Each number is 128 + 32 x the weight over its row's rms, rounded and kept within 0 to 255. Layers, rows and columns count from 0. Numbers have three digits each. The size before them is the row's rms in percent of the matrix's.

# q: layer 5 attention query, 384x384, rms 0.0391, rows 14-39,78-103,141-167, columns 128-255
# k: layer 5 attention key, 128x384, rms 0.0341, rows 13-38, columns 128-255
q141 111:149143112111200146071190144091083120147127079120152089137151116123151177132186109156089149110148141103132099128127091147123163107144168148157141093120046163140107140100164156139093120130117148162125115178111089096119122113147149142060125111145081139078128138172104064113126154153207149168136137128111138113150099093119167109102140182150121074120093123177100090120142053074111157147135
k13 094:145125159141123131062137096120123104165161152097107111115156112129087103089122110139182103121138087110078148152148148078172156106131153087143155142131161099159106147120128157110110140124156093116111164148140144108192129114119112112152163177095110078184160091174151052135129117099151024195072115141196164110163159160116119104164138167135122077102113137129180139087118163075085115150086
q14 103:103100121133136133146084154149183122117117161174111166152143067166136088160160101156162183148126115149067085139130139117135177078095077085102156119112189109119114121126132172089113184155190041098183166153132141129082120147117076143103138161158149171180134171058067139176095105114073130152069096166152099104135088170119105173144158172110131089134136087107135158126107110135154116089083
q78 092:130138147109136102138103162145194146153106199139089137120182089131140083161225124158193142049150107188084131173162137123108158099118098135141134105080148107119104131129115188110152147158119077103148122100154166136072091159146096155123110159151159140154149135089140159156068104093094139141094124130145155115104087069133118169142136125088123095135111160125147114120077131144123091110053
q142 126:173144133124176072156152091134184092167130204163088109177194098132148105138200105110177141093092140182107108120173159158146150160119125154137096103096089114122171135135181086174103145090139093165124162177201127121135100144091088134107100189148120170141101140079145161151080105019117118096103142186090091149176096158077149138099163132101095085094116114167146174093155147166170087124128
k14 100:133178125150173117163145163126165060136079114173207085140151121186101137182139135115168142112096150175103096150160139108124189141089109105104120140141166112109145149115171119147162134151128115087155135101144176136108114125159099154108122172126126141143148177085113121132178083135126157167060084136131074149113140173081150161161118182133113121090124080161109138114084153162131082091148
q15 091:068122104169136131105106155147172150134121175113169088057095133160061177153149108121132136205108128118088092115094133142108155084133192134131107085088134079139100152114128119102157079183133092119171127079144166037123214083107158134160103106109097181124111146102083070155143100105123136136068053168123140133132065113119131038073129085116120132113124135158026090152113173160184187158082
q79 105:090161125145169119152150069163177104139161198173124148117127098166088110090181110127129132123143140103109105186116157149134116084103142078162181156144141152112112144096129145028139135157120063117116140126105166119157201067117129125105104123126133141176172116122099136091106130131078132088076091152130123186115078139110126052101105142154110121159113080166047136110176095142186121144117
q143 112:040109122089142134114107153133152174086186105141114167105085128137133135136103118110081110118156112088155130168109141137139118125101146118110165157105131128112138154124102122123166130144135118126082108125083099139178155180134146134100138093121162104183170150081116083115124071080108141189103172138150123153058060144172126084138117145122111166087172122124087080131107146143106140122124
k15 109:086191122126099139156129146130147160109171169147169130126099138116132182089106127120075090193128105141142157216127133102119126165143154090136130091133152075117105150124155124131081124183100115135170151113126068119088105084104151123198152172111136117143150044149076120143162156152048108117139119065092152103109106087130129056089106060114078130167139166118071100142197166131156145135095
q16 105:124165120048147139083117124127100132134108108102137199112108128094108116111154132119116084126153143124122161151078130125121067124128132065103102086211134157103112180175107171054186057172139117077120136102116118116074086044139119141171149087106164046106108145154160142078146189172146140156142144058138102187050139087182064107063144144113148091155150183104163123167146124073134109163159
q80 091:194114110182110081155101152144111109183107099128140193148098134114096085088110186154044153147156072092144159194096133127141108148134121130139140070129134130121128148170123196105145154132128144088222105175101091128091110102097110152196155154097124120125068127158122117139159186178092125168150135112097147145103169161148111124108206133127182205151122159128147117141152129160165134174165
q144 132:138091103111100125087076168150098123081117104106103187132087162137075142096127170132070090127143160129135135142117140126120073162155131153154193116129117129158060163152065174089133083111180196121118109135106139115137142102140173123152132111044117102145079098160195098118186156164153164156187110101147193151108135122175092058104142039153186166163106124089123136199104096123139176175127
k16 098:097108103069121129084127087153154211092100128134061177140079127113070058144114150118109139167131078170124124169063155087118124102152132105117167061137062128112111175134084145122158086112107107076136147154080109090140122120118186150147171093111133056062078117145165121147129182159188103108183173152088065134097098120201086091118157136111121131156210152125090163162180130110146147180092
q17 104:120150106082143084079181149141160171136067119160117136174106166173113143143139151131129159107105108073155112079161120081143120106162157149162089127159116095136102150134139132124102173117156060054166108119157090187118064134109132100151122163112081112092120116155079144108147170089074096172104087129097152148129123126166080110104143066095144141156128186101153089154137156183137044120124
q81 094:126176097072148153093185176158158127144089090186075154133098143122103081076113191203120154087104114101152147131147124086156085151224149144151129145158117131117053143111135123100110203165148099095133134183102126185140036081119161117200158096090127090118136106154103123178113117159116190191114146096124119125092113147173070131143138124116139161146109167070123111163128101149107119187076
q145 099:118139098167113088080175191120120137135125097117113173090108151126157110114143153183094154172137195068155100093143088122198128160190153193145108116188124162110097119166089154134119096139120141150119128137124105137070089086084160079089120092105114093100122106105175112077101119099127149169110118155126196138149140114145129097107162112178115186134100134066125120199110074116153099176125
k17 111:133160131085120059151126152103135125161094198130119117144134076132179120122160091127071135129135125101080104091131140095158123160141197109213124079107133147121131179125153173089111136176160107125122121098133064112162106162061130144139149162120143143109122067145142136077110155110117061129097074085056085171109190074101087147170136143178144083145143140155153130166162163168120058153123
q18 093:104158173078168136143110113163085151127146106149109208119126122078128131132133140127157121122138047116125141062115151115092090094158149111117130137191099092157069155117127129125183151158139146143099152143131107194125093119079161124124098137123152105151169053169216152159156091098125143156123140160125096153098157135148121160151143123102164101176151140087163081105161094068076153094128
q82 090:070173187147137198087101120165122114160127084162127188139147104075127072144155134172117193120130123130145134105149154110146134112132113164110147106178117140141094101160098132120165229134128182134176090180127013184122064126137170136142154140170101134128122081203184105146138071124140135127148157206148170137102210117132093145115151136124113088140097118147086137108165098166143050119180
q146 080:089141160166120161125130104156108141144116126162169169123138144151133109172107115151113165127111111139191120051103137096163115145170123106137113122124119140112117104126133107136101191137085130166112100118127097176193055125124117055118135095080071141131127065173120075194125113079103112138132135130114143127161119166134122050114161136113108144103145088114121120184131096127151081140166
k18 123:107199149152173109173160148143133122160144145109122153120150125076141121122176072100088164081127043103097119104095035148083143112115154123136094099106103127147135138065122101130181159143088193184127086089136202066155142135090159129066148097157170185089152148150104195132105139149114056134068141082083101214181143096099096203180169161124143086196166154165153102091102125115160119125170
q19 100:162109154145196127100133175105184137143134111143130109123162051122097062162103212130088142097116086118170194135121142129104135136169171148155111195144137155085096112125137146170151097049095125099104138129178171135143151183069092154112162149079156104094156131161151149170116143119137097110099099052112139124117060140125164072165139129112112164164208145092117149097143157145175129171083
q83 124:124096174183192157113176158129222144158166154120119111153151057119121059133130165137129148079096089114124125130158123121144151138111126195145071131122164125078125184076143196099163143091066106134077179198122144100182099105088138115140105146120094139087168154150140176159154154061112121098093146080079121105113084113075124100188157120090067173101183135109128134129119156145187159160120
q147 107:162127168197173127106159119119137121100126182182154159128146093140150071143147123174096224081110078125085101139150092120138148085106101200172088109111132132132114173077148167139160191159089130170167127156180112117155089121049108087143100213076097165121098088135091117144163129050143113166105119123079123080113061103101126133121136142123082131175184157122110150141123129157158118144054
k19 110:174139137119190154122181127090192128144178143102156165134165108126077081141122156152145108114144077186129112190127097124112144118119140116126076208115121124096110144117127147131176152113096125120105108154150152154102132168096095131123129168122143128093158201141140125160174128148061118222099160120143105094088161127049128092167170156164129115137169140122139128085154133075138134162110
q20 091:151109165159131104081149167119170161131175071089142081154167140110089142159116150164103152181109060110169159149144146134112124157074109155137128140057128168125103108148138140153154125108162116105152140197245077157165085118151097176190134145075119152164124118110156117116145063095117095159084078096120154146082086106127131093182063127136120125154143121073079134135104143136164074126119
q84 116:151151139137119125185110103132171110169170149143100126157136109079078112138146181189184084152126065137132170122160110086114128131080136091158133138088137112113088147142090121159162145178126173111136146149155173154184154107115108161164144141062143169207121175140148150087169127107134143171111144081107151173136090125130115056167105090105120131145097125084127080042168167103103126104145
q148 105:098158141164126083178115087109127097183133119146161136140176129147097038110128136145196168138153076169125126143111089095115107181132128112166158099108145133109097132129078125210187146117094162146123223131143140144144140103115147139169108177117133141188084150208145137091163102098142123167050131113134109145143137130095115079180081157103126148163173112133119125109137141086164115080103
k20 110:070175123160130111166132140158133162139189123143126093148186120120166103113106119140161116157116098149187127032166117176137094157083120144134133142098141062134107120152122133213187086160083147100137172167182161177141132175073102111131097143079149139219181177114065173142162122123097108159126141135125150150121086120134127049096090101150117096093121112154162144117169146052141120109109
q21 098:121100113021066100128113124115139105084139153140064120082142123114192167121176101104146127131150068120181110122146125148151159089101104056156142129103159139156122138142111094105116155134069128120100201138136061129102104135084132111134140139122133124175118172188123157150101102153138119114135143155143131124114110155178169105069068098103083082065127073159111106150105140102057155131111
q85 118:115095117099047145152087135133181135135167176153088187082141123129202208174141110112102153163096082106183104092104136160087159102132119076172166164128137169195124139142108110148153108140127189123165088118126070130129113112128132123141152095093071111136170161118098108120159134123141109140152179124099119107137138150187139083091110128128119125117123096166106075157077177104102133099159
q149 100:169103124132062152190108132174188135150184214139121193067123130147188204136105104096125089130143111137143161146139132140089174119098086064166191115126119123176095112147077099196142129154094150149187074101149120093129106145139148130133155117097121118139093071138098104072144159108119109177137189158108146139172147115094141141086106146140135128124086151117127101143128127094083117148174
k21 116:064116149083072097128038127109128128124068156153106121129155101121177192097075070119109121090137058110217196114155104181173149142131105125138188135107115122168138056119143098145130149177117144100089182141104105096140120155141135104119137103170123151087136061165137158085129105158109075100129151113127091126106119139145107152143150144122124097079057064095160080144149133126065102155106
q22 094:092138121112095182139100170138091127106130100109145151117127159142125177113136121109133149133157152123114111178125116045073165203108113099119058077124147161114169168112103175163122073121206088155150110108133054143128095168225092151165077175172055140109078100107105183155132106104094077158114177113119142097153132117128102102100108158124140133110085048155089164101104190117136090135141
q86 127:141182124119123196141139070162142113141122131149120143093125122132094133112101080096157100182092112142108158198103096081091161156058115070138145105139132136125104128117103116083160046188173135131094099101143190111102135178206090142215125121174135146130131150116120144118134096121144098156109146081152113144123110107132051157089101193202110103114123149087126149126149174136118109138142
q150 101:077158177115102183183109118147176071202117127166126204090126103143075145157133063133119131112127158171150137190133095095147157162099131104145105154197158120123107120126099123091114091184160137109135084058049179097120154124100099175156136132173093118135104150104109186097114131110121139187130114122126118148139109141087075156079123162137106107137102178097127164178078153112138148214106
k22 126:121132117165106182131156165121099106177062128129083150158128185185177147118069093107089091157122107109111174172118102131084133134111105121140141115079127152105122104091097094114080057168152163115137082129127142140109126190130165129186101168181132132126128092133103091091137136139116070132105167121100097106127114148085116111098095143124111151119104127093141145108087163141129153083193
q23 089:122104085159140103239113120139168112139126155145093154154127125159138127119115130024127143146168133119044075133160113039068130101050159055105181159110149124128079183119149115164169117136172172176092116135090156128177131088155172183159143107124188162129118143171127138109122159158142136062130141112125131070134143144124168104085121127122151129115122099160108146145096109122178091074164
q87 120:146133055157135148189107146121079124137103133163099117154122146174117108188138188085147069159151133172078100107126143028109083101111115088108142121134177129172087093093152123129129123103197114178087149080063106141108165087144142110159109124085093158117178169072159159118092197161104137097129099143152128102123174150113124136153087106138157147149127129186154161158098115112122197085153
q151 104:171096086138144091188120157119110115155098096086107093167144123158106072201181184169148095140095144184075059173103111097071131107094101072114115174108224143164112128043136132090115115119175099165112189120073107142093145104146103149131098162146134142061174117041134197096090187144106153128130131121129101119098162130077151138143111190125129104130150092170092177151123102095156183114150
k23 107:113102132162134154142108130162089095077083102134112120159130156075160123136095131072157156124150104169150077080129084072068138109107168139120134086088164162098132128130192126168159151158158147168039124075108067173147114109151131171173123176094133151081142101137165175111175133088177146064104123138147128144133168108120136153198132113128165148111111138166137140147134095077199126129157
q24 102:138145138124117105157105125154116112100132139174162122198143095114124133118133096131141097163166111102096191125181116137052119106149152121103164088172124053115104111168154120137127100079112083075115100124105187137120121175097140134140126177108097133150097092186099089087154148137153101103152174136115147174117090121121164149161092128134163189129141127078150064121182126123110160119082
q88 127:170123113131145159100104102146119123156116149099163152136112098096094157169153098142107093112171126107127205118149123140107143142142140143141150116205162143126129126151159142177192098068145154087146094140114188139116170214138147102147165146144081140160081153204111040106198151117133100118136136122127089178114122122130138160179086158233205153115153156108126065121150168133141176129106
q152 105:139130135147082180085070105145096141172123143159186194139113145116056133155120074170136183127148092112150226090126121124087163128161153152135158073187128146107165138136195154133158096035144092116107126132167176157183122220136148146149199148175117093194101131142130064173179142133106049126128161122126145127113157151185100154170107071129123153112114172161123098097150171125129150101113
k24 123:118130142133138123129074126151150082196134103141147167173055161127114076128119082186089166170193162123129170128105096155135109064198130174103102091151175079119097130167171106162168126097120138119116115166115206078117156173067143095149153086136060158175137192124114118129167109150115109112121156096120102171109128161150117154131113133157111196154133147144143068173159145128135158112102
q25 102:090140150172179125188163160085167073170144090174121163148145150146151120104140156083108165102127109111167089114132073171151164160167086155165134113095049145114136121121150137123135174164102125159148090136199165102137172114192109139135071148155065198117069141172169152216110098089106115124098119151144134106130086140067132110215114133105102139101077078157138111099151168166101095147179
q89 120:144112134120139116117163093122133147186072104157120149102116146130091167072100147109143096169107111101117192106139153091095167141123110088117114150089080116084129158132186077125129108165168077172102054111153201077138176074185092152128133105138084071119095128110117088099125155172164084095096084109122111160117081154158177115213094157178147189148188200151165123091182143132102121124161
q153 104:112100121079195112146151091115086149135104094112152124155099164131107161146075115092126101161135174106091106129128197086097187122135082106087119125105091118120188136136226139127126184178147055170140118101138179090139163107192054135106116134149122125117106148070133120135117131134146128117073110150137155177073104142130201091194145166168113166156140203154127117101169171100102113117208
k25 121:153102129159157104121131135137141100076159134129025160147139144130172175086155116123109141175105136115120103144100189158122148118184155115152101106102050135150161111091170161094138138215085115164142138167143143071165120092132123124126080146141097126109056110111101107205107045155092124094140092098114153121113069101063135112137109100092106139114128101119111121128180166158098124121142
q26 107:134104152101093151134134172124156192174142104097095166163126093103134126120156173103100109151177101161055149122156136129130096122185126173112179076042135187130097116168097142098107156112104171066129102178127114099155101138118139126155078123153150064104079110111105091057123158136148074075172163143129173130144073072151059138139139054156121190177113116080150140103144183109113115130132
q90 130:152116129126082152136132137110171157222151120073089160130143077106157124098213162101103137138153131112052130127112109136098086127175151158155184108064124183145102135121108186098146152132160159067130137133082124074178135083161144166160068122146117070111099092071130121108141234159128116115146158123102144100132079141136100158146189098153134170144140108097137102088150147114131189145134
q154 108:129055113113055141180076179144173116185148167085078163114089102103166093078167137109108129128134060130092135157118107145147113152163143116139167168104164149128072142091089147106183082124123194106136181114126196111131144114165154132171163132151099089123099062115160098085160173156161079141143177103130149120129096132111147140142118092115140117126136127093132124108127124114095166142137
k26 117:137142121107114109130072156151130157114080087132124112236104132112126119110133185112111124170171131120116149107123149120106085143173077179112168126113177181108139102151120137162141123111159143098128175146106114121150108127146165152158106091159117115122154104099161036077122163097088081053131168090129114124093135125191104096167119153098107121089110091138134077068194167109126125161062
q27 107:115135145137110118093175118146070131094117169138155128132185089092083068114139119109128142080104157147103158148119096113124178083098101136116136108177106140108107106131146128110108123097144135090107071177109138111107162131118114208153140105147151125074166181128125173135171167100154110181151160149148177145087148088134146192145156174140159094128099138141129175129087113102193080162163
q91 125:148085137089143062091182121098072129116096147145150149116154085149070056155161116148173102098124116094117113143099107129089152106142061137124082165206086096133098110143154125122150106148146099068128102168126122120078141117126116202141171145116160117075128152125094158160180184132180126168137105178132138138096185152130135158127113242164157043180165120127161167130087093090178111108154
q155 104:152156079127146031145179127125085064140123085156158138130126096141046085132172146130171106092108077176107144137096123168132131120091074117138166110196074121159066126131105103102120098158119132071130202169148147119083148144120131202148115097129103118119171122174084174099152140115101069131136127173142119173132184108096116115076083158206164082158095161121166174117118101123153122079148
k27 121:168136126178156086073178127148113152115099159093106112214130101181102057125123136165199107131075186083118144056112113104135174055096106124127135104125120161114103123117151181122079106156114124107112151232118155069100139089082105172134126117120129179091161171135158112179167145128181130180125107195143120127117126125129135162102098135138085086129110151199154184159129115080119142142164
q28 101:139118116151117057216120100130102119162141147167106102152098106172152152105150095125152056119131159182149151122130111099078196130148161109133120104143111077090091116081143129086126147078127085089070076115059137111087114153136137184146137140160166126079141127110129151105153107158142145126141075125140155129122122120072177154075144108130145167157033092168158181124123133106152122157198
q92 144:127145125186130101131118096106034104160131168144097062160165124138174141087193156165110146115090141170127113086162133133119169122124159139133106165132080177129181116110104104099095166117122095115124096158098054110124080098124130184130133105192135119075126077089132152101148135150130122087106074139130183090111111100093124136097161118132119160125053095166147171175096107095164117156164
q156 112:133172154181135112082164113157133093185175158144103092184120095114174151066189122132131102136075120135117132125113169144094170170147132105111111138174097149134133170134099130112044090118144109074130128166099088103116124127180152166122072109179116079100166089072165197073161145170082088128129081066108149121150123073125105112097153099161119156135054098134132175129119120084217091118163
k28 126:142130083129083133153103123110115114188116122130019124113113110138166131140168127108165089160142144133142160094126198148097169123129144127114123126160089128137118084179128139102126094137168093130102078140122172104108127117135126202138120125169176131100076108139133147071125104165116150100143000132151113113133177125128187138097147157148168126115089170119146152189099123108117119157141
q29 102:085145124146138195151089120153157129127161167158133156093106162100106096124143088165169129149143113109164124128146121065085168078126135066146139089129156124141105193097094098095126055179140121135126171168114180092096098137179178198245146165131122159183107174103126103105165116117176082133123177168114073122110121135146098109086110108115141129070106136146094084081138148098142204127108
q93 127:045128116150074149144107073164107101142149131175184161102099180101123112125119060119137176139163178136192125142134144055138179142088165094115174078150142099106130131144084108121122165177108142103114141149114132107109140152127161192150130153143105180176084145158151120125152051106153145059087155149143072096099146119159106158078155129111136145056104130094075123130103166148167104110121
q157 100:098131131141108208149094116165145117137139138157139150110109165149112112143114099132148142126133141098169184160110169126154180093115172085074190124106144081095145134185095125159121119157124078107156101110127125115083154122092124177157139093118130167187142134129137119134156095113125120134105153136153063146086065157149098145089093149111100089039138144121133119104104167166139106123123
k29 115:074163156140123150159086103105157080196190165134171108097133142140143147099138084148128134151046167148159138075130114134104166137137164092151144081167153097097088229093093112094154110138097142174135136096098111076158138121132100155176117147152120160226143159116118168112077146113130064099096196152064116106141142109167127154134142144091133121134113128168093154079065172160167168100193
q30 107:134126137147146149135097112113117163071154102146098171107041158142119094091099126169136161114140080141093101090119130118128087115107142058104161110169112166086155136108098116139143065149159137134096171112026108111118079111144155186091114109178233084112146095170189111149149156158104139113165144158125112128109099191139132127105151118113099177134133101133127143110171128070059156161138
q94 119:143101082116113139132099131107079148112113103101100128114108151112121110101087111144187132154142073141107132131121138138084105113154129091101120094156101131153156107120109131142112089118167153160106126152077101096150085145148162190108122138171172073099104085077124115120151157169122147088138122180158096122115116189109164123135144110141117150139166110127080103104188085075121139139132
q158 103:128147118099118119123112100133137150119158167117128148113089185158126073076137111143220049145105070134093160125081134122141135139129129136154151127151160108142177218096100115091167092115120105145150175160095143122132105121151133165141131129148194060127145119082231091113179097168136092113133129158155112140126134142126160097116121056078130143150121143136114149096147148087143178141109
k30 107:098116094143142104117114131146149154106185133119139095135082164135182088098087145143097110118104086101118061079135112090093088126130088146120135056135098154089152160086142120147120114106174138174086160134109073084179087133113152187084158141195149100094133086126161139134113146113111130135115161153119132101073115154129142088146192123061086155108156086185100119112145142084107146115164
q31 108:142121135056195115161144130172113164100159097190147160124111159090056121112098145076136114190141089094144140160094092063127102161136078122131141191126103097087165125084133080133173084169120113169142125142144182121110120139101160128140135106125164134131160140147115119155106119140127099110109159149125095126099117182172167107145092138124102134126132203108154118132127161070119100108119
q95 110:159172110111160107127207117128093138152152106128160114132155130078104139104100155047113132127128150089169140136147154113072111183131107059106110139153119113094193110099144096139140075141104106170115118127171171118116156154066081100123091159125106127105158133184100103130080148105142115099130165128127114147144163119108126166132156131149137204179137114096150124123122129126172128106124
q159 086:160105100083129129132176085161074128080157076119108148170102148128119138179062150064134093117185118136140179186159180132161121170156120159087149155109095116120174137127138106140071132165159065164159107161164125157087168166128139121170109094123102105190130082134128028141144141134147175135158142135111127186118137113129144111107134071162144180112158104096163142148160098091147159089113
k31 109:153073125125156057161139110101098156131115125170122158141157127094126111061115138118144126163122087125103089116136076108121127168143070122158137122093116056094157146123206063118133111147105133120159118121133117118155115141073067173154144144118110145094086099107117103186090131079153103116095164095084151157155140126099158117130140124127161170147194156054112129140152147071185153102141
q32 104:153148144107159080189129114137160110136103154175171075148158135128096124203153146138122120170140112090145152139098118106104084118182143153175151170121128110030187136132151086135124154108098169128129130134133158116186182171130119141088158165160103170207145140097098125101154100124153143124124157158079144081174205163102158139140180128155126133158076128102074154104105182108166159099174
q96 088:120151124148166118123123148149136173143111129108066082155134111096139135134141147102083143142161153116130164177098089082058117121083151140185120173062140120142137100158122116057162092114125120158154082123144143120135142139111066090095140173106064120170145108121084069131094074116114141083165129164124173129128160184193101198084144134149075135197099091104098117113120148105105157122123
q160 109:104130166120135113136105143153125135134122147093065116129172111180140040151066099108131135177122087090128110150112044144095088121098124151149144153111133099078123162157158080117129130128139137186161160128128158144194140185127094115025152115076157159169088059160094141126154041101122139145116104144133156121174127164089122177119186100086146084199162097064141159144113145118140212138158
k32 091:140098184151069107127136112126152143125100169124123170129145094105162159158132076144187155109159137178113162106189164123111151175109107104068128188110136125135096118144120153148102099102107044106130138110106135112073165133090082133087109179167118109049164131044075126130064138114083099122084098109156149158139094115116129147077129184100141116099142190173151175158141069154138085152118
q33 098:148109101133140092086192158130167159128136140092135179164072094142174139081109102155161151138172114152138168132118165125198128113027089133094105145150184107201081143091116149105196105154162116121091151145135218128084156139138102103148118103087129094148101146110147133175160133144101128148080142123165098188062130150152124169147118152194153104150216170143204114109159145099139094092138
q97 076:152128127158068134115146126134125154117095172089100172131118117097137154089153114109130121174117114110123079112133148156205169167100102155101098154129124110164144137124093135224140197125104113110125215139121108163081138132116152116154118107079112088126108099100181145113183119142140115134060134106170127138040119068106140083151117136143181106129131137081179134123183147124150160140131
q161 097:154132108170096147089198099113166159112161085145157164079104126109088133125139145130144100143172129117114144104136190114138170115117160127115137086183124137147113131100094116110183158113131094099105109082160172149100123092208128093211101144133150131144202203083111080128137148069073138137114148131118104114125135126154089089181113159225146155175103127172058096109165124150186096115121
k33 091:098140095105160168087114125123047101139170119133064142141129167108105079111133132144082101125079114128179117114170116188085114084196128095179156074137098135148190121126089141143113151111124172119193104149104096092149101073117186127114160102096080121132101104158092138131167152144156121133199173157110125140124112143139151095098163103099157135109156080137117079149104141118095202131154
q34 091:127149167108124080189083157166158182150151157116112093115192151051101101135097090143126137184098139086086162161140098140046114184165140131117103192140098138131141173130171160120116099115079105167128121124131121165139076137134112153089131146145170102148112115056099125131148111129027067119123144145109124072109143191147150096134114127116094142163141157162089122134103174136179111140135
q98 087:157150186098156074150084234155120143172083153111100077115149180070110106142143116133155116150121140167109172134166145080105117152111166140109141219101108087108099116195116130111088100137095136129169124111099129158150134081128117146059091141111135145122155122139125099083143102170129177164172150191144140118180156186119086121101118094066090107146096104086136081144133161095125157107110
q162 103:113130145172104131164106138143160095129161145176096069114129086129080124085093113121096101153119056141088114151228102146137130091160202140126136148145094098095079199084092087140095119139067073203147151109127142199139111168181119162063142120156174141113121128080178114108091089076154109098133145148102105099201118157119160152124165088097176098122135122066120175113161137171144083129158
k34 083:166140144095090108122108129129132110100049142151160093136091072131171157148146120166187140084145132167126175175152155126141146184125058121104162175057136061148103084104123148105136096113153158090109153084141101086116181080118114134083127161157116124119135122155108131133077101172129110142043087148166113156137155126134127194071164168147129123148121108157177209136108065176125124127101
q35 102:158176136153115094134109129120187133126070118091096073106159145158138111122116112112101094130112178140116138118152148160160114148127173152096137104108150128111164130138188076143106113121109156138125059095158158107161121115115121136087128179163189165219071177123074136095122161131098146084100103164103153178197170174119087148039136116113138114169108121073151145137091159177146110110115
q99 075:140146115135067121133056187144170140115106121083125122151152135115103130155077153175105112135075173147125129155121104113068103088127160162125194152122136139085139089106134113114122112129113237164221095169146141160188102175096112144116105123111078135089114151138093088117145091145117150108170146173110116097190100119135031174095159114100071165142127124125142161109142120103123192063137
q163 110:133084152126145139135128170158111121127068103122153073112151127151162070116094085114125158125126077152096105122164066139081118093085164140123110143111141128126106207135125062111125127135149097168168109110172162120171106196090115151074114134150160126135100144100101152139088068105151127134151132127114136151180100141112128202095169103116158107157105107144154167194075137179196110129161
k35 088:141098199120125116135131116137102173153198187128126177048150105151113186169103086044119091122111123112094097160083108126119169153066158132178149172170216107127109152083122102125158121146156135156123134101077125162124145128183098086116125162164145149072101061099202084157096114139085151139055103100162100069083137185097157164135150170158146109137067121130077114102110147152199107148139
q36 091:137160152120159119153118123143131184161153093156189097109174183181082140175160062127102111174137150118142089158148139119124083148110130113137100100084173162080226184086121134146144114139111198163106144160146143132131128122169138149082127150172152191191098174076064071138079138078106136051137172138083113085111162133142124177173114114131129174136126097178134111075078153116163171093128
q100 079:166145145112164105150151213144144165114141136178140100151151081126079078186149114170128123143102075129122117185123103142117084147113111130186165166162129098040114127169098147081152109111137133083145082138115198143154130139154119078130067118144103115132140131174088125159083094121053145132165130177131115113136085136114065089118102077105109108147110136123157122115078161126144166089106
q164 100:161151134137112143177111145189103146102147126097143035110148072119096085101137111096123138153150068172098111166193131166112108149064112162152113144066138108131158148054105093120139079150133103101149150135169135220166161126166140119151133152124112132105156144121136192116112079067073106109116086131157089125214160141081104173098142090153135120128155125109150152143079189139166138102199
k36 086:128084129109129082105155119101187126178113143132149096114104100153136128140085062105166130095113066128106148131147135148107120201142134135154150098189148129157112097080180095124136092165171139169145141102156123111142179172134128132094135176149176088128119067103144094172077097157099085139088089110125134178156109151092135195175161166094158116066110151192120123103070169103162102109136
q37 090:135133103180127078196162074125170131126168174105093085181166124118110095128099121141106181130058092075152082169114100128089149112052085132107126144164108114103108172152170127168133153131127141179128160135163067135155100169127137100097112120143143138140146149185156084157123133170095088126183134121096086126161102161153153098110151116130164092098132103104089140090162190153123150116141
q101 073:129141123099155092212123178158115136087174099086139085140144108103089177097107163129115117149110140135090160103124152113103056153205138120124171091127127098173077145149134139083139135140146218145187168156145133190174111118140122117131152141116108051153080100119133086122130101137190151093153145134151136091152123100174078038096146132097067117129124091124115155202158105107171162125138
q165 099:119154128167179098219143185101114141093155138139129071113103161124083137096107104141146170127120159135091103142194111064069149105161112172173111146155116157148138138125184082139125129168071098182237125131156174158181081186111129124085134130156101160137048155120169162184111091140124155140141149156126120126099110118136123128096182084115164148124162058085203158134087117162146090121142
k37 093:133081127174099118154092152164098155140106132110149202108116107126146125182181076133204126089142129136153134158159138138142088127089114098096137179134202083116113130119072146110157122115190120121070157145144096155161148112093080087133125146162172146119172132066113089125103103057110134100074094126135177120153126163149157127132112151145098083141063100142103182164113138140123132125125
q38 097:115154138152150122127160132097068056112143137071163168160083149163135106134166176118123113069092155101195162108140097124097156155084103158176107130227088137198140161129119130142114160123072162152149167130108162118179133133074153147145118127095156124148138098155118159152162100122166104179142127090132090135123148109147126108145096145112188148144113152048077148137143139140129127145095
q102 083:129080144167145134074162110114161177148132104058176124107110188148129174124153172077124101109091138133150083080082145158133099104135133131153067105086165107167174107087144096139137110110141107185082093118128113131101161175152122163156107120179128107104167163092125126151154122105082119074111120119124095073138170122079152169153041163152162102137163147116137086123172142154127113118121
q166 109:087121112142180141085121090097196134079151087084145160128117159112140165159115171165119124109165255061174157096100119160180133100126133113136141102168102140151161102158153137118113141122165219103102107147123084099136079129085190115138081090107117097107191122130115114107202150110130163093150167122102170122088115168149107092135107151132107158140069139147118078077104138114084100148086
k38 083:100108092115074143132155077154107145109112132111158087126126156133114114160153119100116112129074156093162143139115079188088142121089168147185098136157135175154117108110109167170162121125138128135124119126171153089097106132150171164137117052104167123153123094125139106099140140114169145138175173078097109133082082089130205127149169110092160084112151151073122052076148120121149106098138
q39 103:131115137163096122157138104133120143112179169142122130126143118147130131186163082148114132152108119087125066112152112132162137099062101139122138166105148120110189105112141123160140100111150120196096089156165166106130105140136027146039083126160166160122086122069000090141089190093157180122121143156114177069122105106095164159150169133189119161120135133134143152118101129103174138101127
q103 090:106140139111096164160156151114146184127119193148128100122174136105152093132167134104127167109115181130151082142143074094154098145179122117158175198079148056110155083108125135149165108139121119118102096088082133131127151195151058184099073176148164164149091144132097150160131121064105140051141156149135139141136097151111167120117106114086090113109166150084137127094106166124170087134147
q167 101:118171101128076101111153160146169190105134137146149166101141130118157132134118058132170128096154146114110114108184162172153141105116158055162148159038164070093189191110128128145228126138133058105095134113155159215185196116167054113096175200141153154204106159139130182138146113101121116094113125117152106194178119155130069118166121138078080100110146089118101111085124198142111122151139